Part of a small language model's weights: 5 heads of 32, MLP 640 tanh GELU.
Each number is 128 + 32 x the weight over its row's rms, rounded and kept within 0 to 255. Layers, rows and columns count from 0. The size above them is the row's rms in percent of the matrix's.

# layer 4 attention value, 160x160, rms 0.25, rows 12-31, columns 0-159
size [109  96 108 108  94  92 107  90  91  96 100  90  93  97 104  97  88 102  85 104]
[[112 150 134 166 107 173  93 121 112 150 119 126  91 149 151 121 181 102  85 137 136  69 157 144 108 175 138 129 193 126 146 167 110 117  94 124 120  59 166 127 157 155 105 158 158 115  93 156 160  98 139 117 118  92  41 159  85 160 159 113 147 154 134 167 118 142 136  80 163  94 123 101  75 135 183 144  86 121 106 152 145 144 219  92 114 124  54 135  88 103  80 106 124  87 140  96 135 128 127  72 109 146 125  75 184 135 138 130 113 148 114 127 122 106 152 119  97 112 108 122 135 176 108 132 122 138 104 237 140 133 110 109 128 158 160 126  89 168  67 122  90 130  91  95  58 156 179  87 138  55 152 107 125 152 122 144 180 125 154  99]
 [152 173  79  60 140  55 106 169 119 155 122 124 197  98 134 121  83 118 142 106 155 102  95 139  80  85 142 164 169 114 156 154  72 144 127 145 126  89 195 111 162 121 152 125 118 176 118 111 125  99 137 160  96 133 134 138 100 123 222  93  98 118  89 134 106 137  86  99 169 115 111 143 163 101 124  76 109 163 105 176 139 148 122  83 205 160  99 103 148  59  94 143 167 157 146 158 101  98 144 159  90 156 108 146 100 163 207 185 165 134 164 170 151 123 126 131 130  96 147 118 171 115 123 126  83 150 162 111  57 125 107 134 117 196 128 138  96 153  99 136  57 166 100 133 111 140 100  86  92 117 150 130 131 127 160 122 141 133 133  76]
 [137 152 159 192  78 129 141 167  87 115 129 115 142  86 145 144  73  97 104 144 133 147 132 146 109 142 158 107 130 119  95  74 178 157 189 103 108 154  69 113 108  67 136 194 136 146 107  96  95 117 146 103 198 100 145 145 148 115  90 145  48 136 126 154 118  91  89 114  85 180 131 117 137 108 153  97 123 163 153 197 155 134 108 110 111 161 140 161  84 164  77 147 110 161 101 142 133 168 141 100 109 117 112 102 100 135 121 101  97 170 163 138  74 150 114 118 167 152 102 144 120 170 213 130  84 118 180 223  93 132 118  95  80 146 170 173 120 135 126  72 108 104 172 164 107 100  94 119 169 135  93 146 142  60 130 116  98 112 107 109]
 [166 143 157 125 172 134 104 117  88 132 119 116  71 140 119 168 107 136 140 163 163  70  86 105 112  86 169 162 110 132  59 111 125  88 124  66  87 136 178 121 174 117 132  67  98  52 116 157  94 192 106 156 134 128 130 138  64  89 138 134 140 137  98  90 174 152 145 172 128 139 141 127 136  91 134  81 158 149 165  85 155 142 138 129 223 107 116 143 124  77 129 131  92 157  93 160 178  98 132 134 126 104 101 135 208 174  92 139  56 101  98 130 127  97 143 123  80 107 100 136 129 112 124 139 227 144 116 102 104 122 129 128  97  97  98  86 186 200 130 135 152 113 119 131  98 107 149 121 147 156 164  82 118  94 157 154 117 118 148  95]
 [ 70 162  76 113 142 127 124  78 118 143 117 127 143  98  99  88  67  63  91 129  93 132  82 168 201 177 157 157 178 152 104 139 191 159 122 171 158  80 119 164 136  71  96 207 127 186 104 124 132 151 142 127  98  72 104 114 140 125 107 116 134 186 124 111 139 180  78 129 113 125  94 118 169 135 111 143  28 120 139 140  79 137 119 145  99 174  80 121 131 151 162 176 118 186  94 128 127 115 100  78 180 158 157  99 138 143 198  96 131 142 140 120  79 128 147 132  95 109 117 154 171 101 144  89 173 119 115 139 139 202 127 138 168 158 112 145  87 141 112  78 100 114 170 158  89 140 113 126 145 108 123 135 111 147 151 172 122 118 109 127]
 [150 170 146 132  94 134 122 121  95 138 145 134 154 137 178 104 130 102 103 118 137 117 106  96 125 134  96 134 106 113 108 169 105 136  77 139 134 105  89 132  94  96 122 139 104 108 150  90 126  84 177 123 115 129 129 193 100  98 170 141 151 115 109 127 151 163 196  65 141 168 158 140 144  81 158 162  74 133 132 125 154 112 184  62 152 156  52 140 131 139 110  86 181 156 176  91  80 111 147 204 162 142 148 146  95 113 190 157 168 213 115 148 178  80  84 154 145 146 124  83 168 101 117 133 151 127 153 126 128 166  91 105 166 182 166  85 125  97 110 139  73 122 118 106 142 135 204 109 176 111  84 163 131  94  93 121  92 168 155  69]
 [120 116 126  80 165 174 146  94 136 123  70  94 141 102 105  89 135  97 159 144 125 175 142 142 132  96 113 202 140 128 163 133 111 121  97 153  98 120 100  98  98 139  96  35 124  97 138 155 107  55 151 103 121 149  64 123 161 104 171 124 225 169 145 125 136 133  67  83 100  83 178 139 106 168 116 156 126 130 166 106 117 180  91 212 102 125 137 126 148  44  91  71  93 129 135 108  69 145 102 157 126 144  89 183 157 112 158 151 132  77  55 125 128 126 171 158  97 110 113  94 150 116 120  94 111 147 114  64  91 171 150 158 147 152 129 134 113 118 135 163 138 106 132 103 145 119 168 162 100 161 151 130 122  84 116 101 115 147 113 115]
 [125 125  61 153  82 130 142 168 126 167 176 160 167 132  81 126  99 123 161 110 123 156  77 118  91 106 159  94 124 181 131 142 151  91 179 169 115  51 113 154  72 129 127 193  95 128  99 119  82 128 145 119 139 204 104 181 167 124  98 120 154 165 120  56 142 114 174 135  98 123 150 145 157 118 145 166 138  85 177 147 187 118  97 159 108 121 202  89 142 156  77 153 164 163 124 152 127 145 126 106 104  81 134 116 106  68  71 159 140 116  83 114 144 165 114 122 182 196 165 104 124 188 135 129 172  89 128 113 149  99 161 113  70 119 108 154 129 189 138 122 130 162 183 127 114 109 116 135 194 171 138 122 126 116 156 155 120 138 135 124]
 [ 74 189 147 113 149  96 148 165 122 127  88 179 166  74 150 116 173  82 123 149 123 173 130 155 117 156  93 141 101 111 134 111  46 125  99 137 166 149 110 157 166 157 115 167 134  96 167  96  58 158  74 157  44 110 111 132  90 158 122 128 183 111 125  92 165 119 132 121 173  90 133 138 180 101 122 113 128 188  85 109 133 154 107  97 106  88 202 129 124  92 145 129  91  87 107 114  93 177 147 163 149 111  87  98  67 162 147 147 123 119 199 161 162 138 156  96 104  89 136 160 178  94 104 104 114 116 149 133 123 113 169  82 134 107 102 105 103 104 146 104 128  83 136 144  55 202 144 178 106 137 123 157 123  87 134 151 152 138 102 124]
 [101 133 106 104 135 158 139  84 163  91 156 158 115 140 134 183 119  86 153 108 104  61 160 142 115  74  88 134 144 172 155  93 191 132  84 132 106 135 147  73 201 123 112 110  76 115  79 147  88  85 161  74  63  97 111 153 153 117 152 141  95 142  47 108 133 171 139 146 129 151 136 110  93 110 203 176 138 166 133  88 123 119 124 122 147  80 132 162 142 106 119 118  89 130 113 108 108 113 140 109 126 122 163 121  91 109 163 187 130  71 152 126 174 125 108 119 121  95  60 175 139 142 139 105 120 101 128 163 189 115 112 181  76 166 174  94 130  96  89 103 114 161 117 147 102 139 171 100 103 126 176 181 131  63  76 137 185 132 104 115]
 [171  80 115 105 138 172 107 127 155 112 136  77 148 179 153 150  95 110 129 104 161 134 118  74 138  96 146 210 168 117 117  65 127 108 116 175 109 133 109 135 136 147 128  56 121 124 118  90  79 150 114 154 119  96 114  49 122 127 147 123 135 127 121 149 111 130 178  95  76  81 177 123 119 165 161 114 139 130 201 138 136 121 152 176 159  91 125 152 163 163 139  83 110 142 199 160 192 120 108 112 131 130 165  91 177 144  99 165  86 108 114  94 133  92 164 152 174 127 140 145 150 174 119 148 152 156 127  68 127 105 130 162  94 129 170  97 161 101 128 122  90 160  99 175 161 103 134  54 109 160  71  51 172 114 127 157 137 129  52 129]
 [ 91 163 143 158  92 122 153 110 158 162 121 109  96 123  78 120 152 144  69 120 122 138 166 114 134 139  90  82 132 164 119 162 149 165 149 153 149 110  72 125 104 101 168  96 107  50 125 196 123 136 124 121  78 115 112 122 125 132 113 139  89 138 131 116 185 101 191 124 143  94 179  82  68 130  58 149 100 144 125 118  98 137 137 112 108 115 149 129 132 107 108 157  99 133  95 135 154 155 121 119 119 115  64 121 110 117 157 187 204 105 110 198 209 113 175 132 120 108  77 159 123 142 115  52 131 107 165  93 116 183 122 131  70 163 136 153  79 159  88 143 107 160  77 150 104 139  84 178 103 126 167 167 132 126 138  48 149 160 115 181]
 [194 136  87 100  85 111  87 109 120 119 113 177 150  93 147 106 119 132 133 115 116 160 101 128 163  98  48  89 150  96 151 113 119 126 171 101 149 140 144  60 133  66 125 116 150 170 144 165 125 105  81 148  89 125 125 120 112 134 184 133 136  96  57 147 153 196  89 182 151 105 120 108 112 109 121  87 129 130 127 128  65 119 100  88 158 132 150 128 143 162 115 160 127  73 151 142 125 167 153 175 122 143 136 157 168 170 170 109 138   0 141 142  89  99 121 114 126 161 118 173 179  66 145 107 150 136 144 108 124 127  90 196 165 109 127  91  85 167 131 129 143 136 148 147 132 130 122 190 130 149 126 137 164  86 146 104  49  78 104 151]
 [ 49 101 129  88 112 168 179 102  88 157 114 127 110 119 117 152 102 127 134 130 185 202 111 166 130 141 135 158 108 154 152 155 113 131 176  91 139 158 138 151 106 127 115  97 108 151 200  98 131 149 204  92 107 118  86  89 208  82  59 108  97  84 121 158 149 100 123 127  87 158 136  82  96  82 167 138 147 122  97 125 168 130 110  71 134 138 141  73 207 141 157 136 126  66 102 122 162 136 110 157 145 107  99 107 184 127 163 162 107 128 104 129 131 142 114 134 168 132 104  66  90 145 147 140 170 149  96 112 150 127 148 182 195 154  87  85  98 113 144 179  75 139 174 133 143 130 152 103  95 141 171 108  95  93 126 110 167  83 111 139]
 [116  49 164 141 148 167 109 120 117 183 151  67 145 104 173 146  98 129 118 140  97 131 108 146  86 108 157 162 126  96 129 115 102 110 121 122 143 126 174 130 103 118 141  87 176 145 179 118 113 128 136 130 120 101 179 186 137 150 111 122 101 151 188 166 104 137 164 151 176 149 128 139  74 158 147 140 130 101 170 160 160 109 218  83 120 164 133 106 130 129  98  71 109 101 123 149 120 143  76 153 129  71 172  99 114 200 141 153 151 167 147 103 130 117 154 119  87 164 110 100 111 109  75 168 199 113 132 165  84 116 139  78 126 190  99  62  76 125 168 121 165 174 111 114  88 162 118 111 151  75 100 125  80  89 104 167 201 133 132 148]
 [127 134 112 116 179 118 108 184  96 115 117  95 126  97 119  99 136 132 142 174 137 153 189 179 159 146  92 174 159 108 139  78 154 114  58 135 105 137  85 187 167  95 114 131 119 130  64  96 144 105 162 112 100 134 194 118 153 115  86 151 177 169 109 113  41 120 102 156  96 105 161 118  88 109 107  77 128  95 174 101 161 166 105 160 131 118 142 230 137 105 149  96 147  90 112 148 111  76 124 186 137 202 127 104 124 128 114 152 124 141 127 111 138 136  94 157 147 156 175 105 150 126 173 104 152 140 179  87  98 121 109 104 170 135 121  57 148 115 152 165 194  56 102 132 145 175  96 125 129 113 143 114 144 183 117 110 116 129 124  77]
 [ 97 135 149 112  64 157 131 169 138  95 155 131 103 137 175 121 136 133 141 105  90 136 112 141 153 101  83 140 125  84 123 108 175  96  98  70 162  91 145 163 103  85  95 127  89 152 129 124 144 178 155 135 122 142 125 121 176 181 123 103 148 114 186 115 179 103 116 120 136  72 200 178 141 100  90 113 148 123 126 114  87 161 108 118 142 147 157 157 157  99 134 148 128 146 164 157  84 170  59 120 170 117 143 157 138 160 132  57  69 155 114 129 109  80 115 132 195  90 116 120  87  84 129 155 135  74 143  75 148  34 154 113 120  92 128 114 124  84 113 147 165 147 112 169 129 179  65  60 130 167 140 120 144 171 131  58  76 156 111  99]
 [127 148  92 153 101 165 142 128 118 105 167 137 122 118 119 110 136 170 153 129 110 108 183 117 107 176 117 111 132 120 162 176  66 108 112 130 168 114  77 121 143  98 126 175 144 162 139 167  88  87 181 119 128 109 164 112 138 141  94 113 162 118 170 105 137 103 142 112 139 134  99 131 171 172 111 101  98 116 134 118  87 142 145  90  34 112 137 151 191 110  93 134 129  56 142 118 162 110 148 132 162 118 146 127  63 154 174 129 169 195 155 131 112 163 141  75  64 124  74 180 130 119  87 154 137 143 148  80  67  99 104  78 114 143 155 128  98 234 125 124 219  83 141 148 158 117 113 140  95 104  79 159 114 154 123  93 174 166  95 140]
 [122 115 125 151 114 121 152  96  77  71 161 157 110 148 135 114 101  27 111 122 121 134 129  86 152 198 132 106 138  92 192  93 130 111  92 112 149 133 194 114  78 117 109 169  90 162 128 109 145 167 162 180 104 129 136 129 133 209 160  81 158 128 140 155  88  73 166 118 107 118 146  94  92  97  77 165 132  93  85  92  87 114 185 144 117 115  99 135 154 158 115  92 133 175 126 142 105 139 164 150 136 168 103 137 128 142 139 143  91 167 160 145 166 159 142 169 105 141 120  66 191 109 137 114  92 170 156 121 150 143  86  68 136 135  97  55 126  88 134 165 128 137 193  60  89 100 175  90 110 117 136  99 120 143 118 130 134 192 106 133]
 [128  95 183 108 133 170 111 159 130 141 156 133 138  93 129 128 180 119 186  49  75 114 130 146 143 146 150 173  85  96  65  94 165 128 131 128 164 169  87  47 117 115 138 167  82 144 131 149 115 134 103 140 183  98 101 183 117 119  67 189 125  92 112 109  95 111  96 184 112 201 166 112 121  90 130 124 100  88 144 157 100 109 104 102  84  92 160 136 157  78 169 161 149  64 165 126 105 168  71 129 150 116 119 137 136 216 112  91 103 110 119 163  94 120 125 123 124 139 118 120 139 128 163 164 159 102  49 101  97  88 106  95  97  98 113 103 153 161 153 107 183 150 104 100  73 121  92 146 115 110 115 112 129 177 144 130 148 105 158 139]]
# layer 4 attention output (transposed), 160x160, rms 0.234, rows 12-31, columns 0-159
size [ 96  92 106 102  89  92  98  88  96  99  98  94  92  97  95 100  85  98  90  96]
[[127  89 146 186 130  94 120 123 210 117 142 104 124 159  87 132  57 126 164 126 156  83 103 110 126  45 135 111 132  87  64 118 124 119 216 145 120 158 112 132 120 157 125 133 108 136 159  95  94 114 125 106  67  74 189 116 172 133 138 116  89 112  58  75 164 124 108 150 148 112 106 169 121 113 123 116 172 201 113  96 145 103  76 115 157 149 159 101 122 131  94 148 141 173 159 181 158 154 117 128 116 163 153 152 130 120 160 125 159 190 129 129 133 215 150 134 108 110 122 130  87  93 148 125 115 160 153  75 146 150 149 128  96 139 123 145 130  84 137 169 148 161 172 125 156  97  64  66 101 176 105 126 158 139 120 165 170 194 123 123]
 [ 80  95 129 167 127 166 172 102 112 125 136  94  72 130 143 100 102  83 104  83 163  93 138 163 107 163 111  89 124 187 135 126 110 200 130 138  79 148 108 138  97  84 107  64 122 105 132 149 151  76 106 152 177 185 126 140 110 158  91 170 148 163  92  96 131 122 116 135 133 152 101  92  72 119  92 135 157  73 187 134 109  71 114 171  84 101 122  95 163 177 137  95 163 128 142  66 101  97 131  79 112 103 211 147 127 120 140  68  69 109  56 105 156 154  99 112 117 155 141 110 149 105 161 128  75 169 118 139 173 108 103  71 105 105 157 118  88 104  92 109 161 102 171 125 166 168 117 107 137  93 145 145 136 121 156 108 104 127 159 181]
 [128 139 131 131 151  81 160  96 128 135 140 110 165 139 139  64 155 153 156 114  59 145 130 128 123  83  61 154 138 182 135 107  82  71 116 143 120  80 218 166 144 139  91  62 138 124 149 105 130 145  95  99 125 179  94  76 108 100 178 144 176 135 160 108 114 164  88 122 130 175 156 113 131 117 164 114 164  79 168  34  51  87 141 109 110 107  92 137 125  90 145 115 165 127  89 118 125  79 101 174 139 140 119 117 169 126 113 147 186 101 109 145 162 101 112  66  83  48 163 127 122  88 140 125 169 131  57  94 138 128 144 167 169 145 130 124 135 129 150 144 136 149  91 122 111 150 153 141  88 134 155 117  80 109 119 118 149 129 140 189]
 [117 128 208 130 125 157 166 191 149 136 168 105 170 124 135  99 127 104 136 190 122 157 121 138 138 148 115 103 117 146 146  77 124 142 139 153 175 109  94 121 149 125 142 173 101 143 110 121 120  88 105 160 170  96 118 116 168 121 143 133 153 148 138 162  80 144 174 102 108  81 113 155 189 112 177 138  86 119  73 193 149 127  91 110  37 101 122 140 166 170 106 106 107 134 173  94  72 171 113 159 137 175 108 147 112 103 107  97 159 185 165  69 139 165 119 124 180 162 140 101  98 108 141 155 133  94 154 131 191 142  87  68 119 168 124 219 120  95 167 135 129 140 117 168 145 143  67  91 176 133 122 115 127 128  54  77 147 141 134  94]
 [220 115 126 200 135 132 161 149 181 122 143  77 139 117 130 183 140  92 168  90 130 121  71  58  87 113  94  61  78 144 126  84  94 114  80 117  86 126 149 156 102 154 155  95  98 100 140 185  97 142 120 106  72 136 133 160 108 108  78 141  96 127  84 164 101 162 138 121 139  97 190 152  88 133  77 122 198 124 128 140 158 133 159  97 186 123 157 122 160 132 101  77 134  87 139 154 106 109 168 155 141 104 114 146 168 130  88 158 145 126 136 154 142 118  73 188 135 130 134  71  82 142 118 143 151 146 110 135 124  71 119 140 189  83 118 146 178 117 111 177 141 158 119 132 169 187 145  84 100  91 125 113 152 126 144 105 195 133 128 137]
 [ 94 111 109 152 109 153 106 181 110 158 119  61 108 180  79 108 126 117  90  79 188  92 139 207 142  92 118 116 118  95 127 121 109 137 167 150 126 150 170 141 156 115  84 110 134 140  92 132  77 129  50 111 175  98 131 135 122 121  73 116 106 146 126 136  94 143  94 152 161  85 108 125 131 150 130  89 124 110 226 112 149 112 129 171 155 149 149 157 187 136 146 123 116  90 160 189 133 114 137 112 139 132  94 126 123 133  95  93 125  18 100 111 113 151 120 103 128 133 145 138 131 131 158  99 166  94 120 110 144 132 138 150 100  58  49 182 109 142 113 115 171  76 142 144 111 150 135 162 124 186 159  85  56 105 123 189 122 129 100 187]
 [159 149  98 173 122  87 144 151 186 136 170 130  34 104  94 134 107 139  93 168 101  67  90  89 159 132 124  97 108 118 126 164 118 122 154 113 130 116 137 121 197  92 132 154  76 128 103 138 128 158 130 164 132 112 190 118 116 150 113 131 117 102 143 107 125 101 214 144 145 147 121  95 135 129 168  98 139 130  38 161 129 126 111  88 113 135 105 123  65 168 230 140  53 101 181 164 138 129  85 125  87 111 142  68  74 127 131 111  99 172 146 130 167 128  97  95 165 138 164 126 109 139 116 123 147 130 161 200 153 117  98 140  83 120 122 160  94 167 121  85 133 179 113 108 136 124 157 144 126 127 133  70 152 152 188 189 141 157 135 104]
 [149 192 148 145 139 184 172 133  86 126  73  75 101  95 168 177  92 114 130 140 135  96 148 153 200 124 106 159 131 181  62 112 131 143 121 125 169 155 162 136 185  95 124 114 127 121 131 147 156  97 165 121 168 134 164  99 116 172 130 119 141 110 137 177 137 146 121  83 104 107 123  46 137 128 124 110 115 130  90  67 120  95 164  78 134 116  75 112 120 129 127 102 105 127 177 140 148 107 120 120 134 113  97 172 141 107 169 219 135 120 144 218 116 114 145 154  51  91  62 144  64 138 117 146 132 137  86  89 154 186 106 139 163  80 137 118 107 135 128 116  82  59  69 155  94 135 153 149  97 132 124 129 117 120 100  85 114 151 150 168]
 [124  64 119 137 111 154 114 118 170 127 194 153 130 157  81  88  98 150 147 144 126  67 201 130 142  79 141 127 136 219 137 174 122  73  96  82 102 105 119  85 146 157 152 140 143 133 122 197 161 165 145 160 158 131 130 117 152 126 152 124  77 140 141 138 121 150 108 189  69 151 122 157  88 197 133 122 159 123  86 144  92 170 118  95 116 131 152 157 144 120 153  79 192 126 154 140 101 147 118  44  82 102 109 125 159 170 132  75 103 159  73 137 131 143 192 124 106 124  81 142 113 107 149 187 151 109  91 122 133 107 126  96  68 185 166  74 137 138  97 135 117 130 148 129 123 103 139 113  81  80 192 108 114 162 127  95 125 168 123 132]
 [131 124 148 157  73 143 159 125 148 123 195 121 107 119 116 114 107 189 117 122 154 124  99  79  89  73 130 120  79 126 120 138  82 140  94 157 140 129  91 138 101 133 139 131 129 147 189 113 113 135 107 151 176 111  84 144 130 129 205 120 113 126 199  60 154 102 162 109 176  71 156 158 163 183 100  39 136 102 128 135 107 128 137 168 100 163 129 129 106  59 112 131 140 155 167 158 150 138 119 142 131  79 124  83 154 113 108  83  99 152  69 108 181 151 138 156 142 130 118  92 137 177  61 106 152 184 104 156 172  86 168  75 149 141  52 184 100 147 154 163 164 125 104 110 105  88 109 134 186 130 126 116 108  95 166 133 124 137 176 144]
 [ 62 200 126 130 135  49 123 130 145 124 101 141  45  80 157 121 115 105 151 164 173 140 122 101 143 162 134 115  78 139 108 102 148 161 131  83 140 132 141 136  90 172 103 166  94 170 146 170 186 139  91 107 215 171 170 196 157 125  88  97 109 138 147 102 124 115 121 158 117  75 133 172 166 113 120 140  99 144  65 165 153 150  74 102 120 140 124 146  87  65 100 119 133 145 116 105 146  74 177 198 149 118  82 151 135 121 151 132 185 127 144  92 134 116 131 107 116 135 161 103 124 109 149 128 114 130 177 185 136 100 133 138 155  93 127 174  97 183 140 133 201 105 126 116 137 138 132 132 201 115 153 201 140 131 112 102 166 125 156 111]
 [202  90 111 143 175 155  91 122  84  53 146 136 133 138 160  90 118 126 172 169 128 102  53 101 163  62 138 103 111 134  68 143 111 148 122  72 157 132 109 157  46 109 103  91 146 185 101 145  97 122 143  82  88 125 126 123 145 104 155 126 177 137 132  97 116 151 119  74 180 126 127 100 156  77 182  97 167  92 146 136 138 164 132 155 101 126 114  88 154 108 139 150 147 115 123 132 134 144 121 109 182  68 134 167 134 125 117 111  45 122 129 106  95 141 150 141  91  87  85 149 135  98 143 165 126  82  97  96 154  80 158 123 135 111 165 102 129 138 158 106 102 174 131 101 109  92 109 104 145 103 127  91 101 168 103 245 158 116 137  91]
 [120 177 130 112 153 105 150 173 105 157 118 102 100 167 102 139  83 157 136 172 130  99 130  97 120 188 143 149 121 163 152 110 122 166  56 128 164 141  87 143  70 151 115 124 126  83  82  59 135 108 125  86 165 119 138 186 145  93 140 117 143 138 185 166 158 108 106 151 127 191 159  98  96 166  97 183 136 160 158 176 215 122 164 124 140 122 117 113 123 114 149 107 132  82 126  73 112 107 154  70 125 128 126 161  50  98 105 110 123 201 101 139 146 158  40 183 160  78 113 108 158  87 125 187 135  86 101 101 140 164 129  87  90 135 162 125 132 115  66 128 124 163 103 143 145 152 138 125 120 116 154  88  78 164 115 156 136 171 137 116]
 [166 166  84 186 120 110  72 125 140 131 148 136 168 175 165 116 159 126 108 193  82  82  62  68 111 131 127 102 142 116 127  92 176 172 114 168 149  99 133 133 174 127 188 154 138 105 101  78 175 115  42 135 151 120 143 150 115 166 174  96 158 182 115 135 126 145 118 148 160 118 115 167 183 155 149  96 101 140 144 169  78 132 102 155 121 133 145 129  92  65 108 113 149 106 131 189  96 153 198 135 124 145 118 181 116 116  94 143 113  99 143 138 141 111  60 160  75 181 148 151 119 156 172 125 141 137 189 111 148 154 117  86  88  85 152 153 128 158  96 116 106  93  88 117  91 116 156 153 135 112  92 200 116 149 195 154 110 125 140 135]
 [113 165 121 116 112  95 160 116 154  53 106 201 128 158 110 142 163 157 146 133 153  86 150 122 154  99 154  74 117 132  99 143 133 142 158  89 134 141 104  68 118 119 131 171 132 106  75 114 114 105  74  80 181 131 153  77 116 140 141 113 130  73  93 105 177 118 114 115  56 182 139 174 193 108 110 139 124 164  56 143 142 111 105 133 143  91 160 132 131 124 112  87 213 109 144 114 131 125 143 146 101 164 144 143 111 167 138  73 116  95 134 131 111 121  89  59 137  91 141 171 106 182 146 142  57 129 126 128  88  89 208 140 113  93  83 158 141 148  88 119 102 117 179 154 204 110 140 131 132 124  97 116 189 124 161  88 166 122  91 110]
 [119  85 188  94 115 124 100 159  94 126 116 107 141  96 142  98  58 136  90 143  96 138 117 145 136 141 127 116  91  95 150 162 130 151 121  42 175 154 169 102 128 136 150 132 112 117 132  95 190 145  87 171 182  81  75 132 126 119 134 172  98 159  89 185 131  87  96 163 131 188 164 114 153 156  97 134 157 147 102 122 125  99  75 100 156 170 185  79 133 118 172 136 120 106 156 176 148 143 142  97 118 100 131 173 145  99  92 172 137  89 115  91 117 119  66 115 135 136 134 119 150 104 130 115 114  99  85 212 116 123 114 197 160 163 157 188 180 116 155  80  67 139 153  79 125 118 140 135 101 172 123 134 142 129 165  86  88  52 105 119]
 [ 79  43  88 149 186 129 173 157  92 165 103 166  81 128 125  79 121 152 120 164 105 132 103 104 100  99 161 122  83 116  97 132 148 143  96 102  95 148 131 143  93 149 165 140 115 125  92 128 141 128  59 145 116 106 182  92 128  67 116 110 118  79  76 149 100 143 129  88  73 133  45 175 158 129 136 125 181 164 129 130 124 152 116 136  47 108 141  92  97 127 128  85 147 118 109 151 142 107 155 132 124 186 153 105 192 162 129 189 168 102  91 121 124 161 153 113 120  87 185 130 142 140  94 103 137 136 105 128 106 126 118 146 136 145 214 113 121 168 150  91 149 112 184 111  72  87 160 164 112 113 100 136 102  39 144 156 131 126 174 142]
 [137  78 116 153 186 127 145 114 109  95  92 131 160 131  84 144 145 103  87 135 165  67 127 170 114  56 158 142 122 149 103  96 168 118 100 125  89  96 110  99 117 136 103 163 104  98 111 123 111 170 147 135  53 163 116 145 176 118 151 144  79  70 121 163  94 128  83 160 169 170 137 138 143 128 172 101 112 110 116  67 115 164 120 162 167 162 163 120  50 174 109 148 164 169 123 143 139 143  77 134  82  93  86 136 116 135 167  95 109 100 110 162 140 191 119 123 148  87  87 136 151 164 142 116 118 139 126 141 141 122 206 127  75  76  88 100 112  72 127  75  92 175 113 148  97 117 104 173 168 156 186  67 182 158 140 148 117 130 165 167]
 [124 135 146 119 110 113  80 122 182 128  99 171 165 139 108 162 139 182  86 158 179 148 120 197 122 131  92 115  90  89 129 181 104 165 136 125 109 154  88 153 157 137 135 107 178 103 106 145 164  77  85  76 130  99 110 120 113 110 118 197 132  94  88 139 112 175  92 149 142 110  62 187 119 124 123  49 110 144 203 160 139 125 161 159 132 165 156 118  95  84 113 159 144  71 145 136 131 120 109 144 121 115 198 134 124 120 147 142 163  96  84  97 148 161 146 125 111 122 135 147 149 116 119  45 175  62 116 154 131 102  81 196 146 149 140 163 100 140 163 116 105  81 113 168 154 154 129  96 120 100 155 153 159 127 175 145 186  75 183 150]
 [102 140  83  87 128 119  80 113  71 159 148 132  93 134 155 141 100 147 105 164 128 138 137 107 115  85  86 116 113 131 122 149 152  87  96 120 109 115 146 141 177 111 191 111 155  81 113 106 114 125 129 119 103 136 126  68 151  46 127  75  85 106 142 158 118 175 194 165 161 108 137 193 161 125 133 140 134 130  92 102 126 141 142 123 132 140 122  85 114 195  93  63  81 181  55  72 120 104 110  91 127 156 126 132 189 130  81 159 176 140 165 133 106 140 114 151 189 105 158  90  85 122 132 138  75 123 139 173 142 146 166 115 155 149  64 102 132  75 152 106  69  76 126 155 152 159 130 138 187 156  70 170 107 118 148 104 102 158 138 187]]
# layer 4 attention query, 160x160, rms 0.29, rows 32-33, columns 0-159
size [ 79  82]
[[125 161 112 131 144 133 148 141 236 140 167 169 114  29 133 147 135  91 111 132 149 116 136  80 104 117 131 171  91 148  92 136 168 102 163 138 126 128  92 220 137 139  64 118 100 117 123  73  73  62 137 144 125 130 150 147 129 156 174  58 172 122 145 139 108 171 100  72 107  96 110 123  96 162 109 106  96  81 107 167 119 120 130 125 117 157  93 165 140 120 110 122 136 166 158 153 139 143 170 139 141 129 141 167 165 121 144 183 144  80 141 143 172 117  72 124 179  91  79  56 105  85 132 172 143 131 137 177 152 143 143 152 162  85 158 126 133 146 145  75 114 144 116 104  99 165 132 198 160 101 101 105 139 143 128 149  71 103 153 102]
 [206 158 110 168 135 161 162 128 185  96 193  71 151 154 113 108 126 179  84 103 122  48 179 135 128 132 120 153  90 122 141  95 110  91 117  94 125  98 134  98 169 182 137  93 134  98 112 152 137 188 199 145 173 183 102 146 104 129  93 107  81 132 168 137 153 114 174 109 127  97 126 111  81 161 146 153  55 104  81 106 145 113  84 113  97 137 118 136  52 135 139 148 155 130 131 150 177 105 102 178 122  79 131 151 126 137 147 167  93 149 126 174 125 135 172 167 104 117  69 142 123 142 142 129 101 138 172 148 148 128 138  98  92 103 146 101 164 141 140 101 125 114 108  99 172 109 132 127  78 156 155  97 222 106 136 151 184 106 154 180]]
# layer 4 attention key, 160x160, rms 0.263, rows 32, columns 0-159
size [ 91]
[[125 165 129 162 142 120 105 116 130 184  87  74 109 113  90 139  62 103 121 156 129 179 138 141 122 156 114 127 185 149  81 120  99  96 133 150 134 111 184 126 173 174 110 145 123  89 157 123 143 114 104  75  97 156 113 142 125  74 119 154 148 175 201  96 161 169 160  99 127 168 141  95 154 101 110 133  78 133  61 129 103  94 123 112 121 135 119 108 109 138  64 139 133 116 153 131 121 130 239 158 134 179 167  86 116 172  84 134 227 100 142 173 118 116  89 181 113 129 183 196  96 131 166 121 106  62 104 188 108 167 159  88 111 123 133 126 113 131 115 144 108 133 104 101 111  67 131 146 161 125 136 131  69 147 135  90 119 127 154 136]]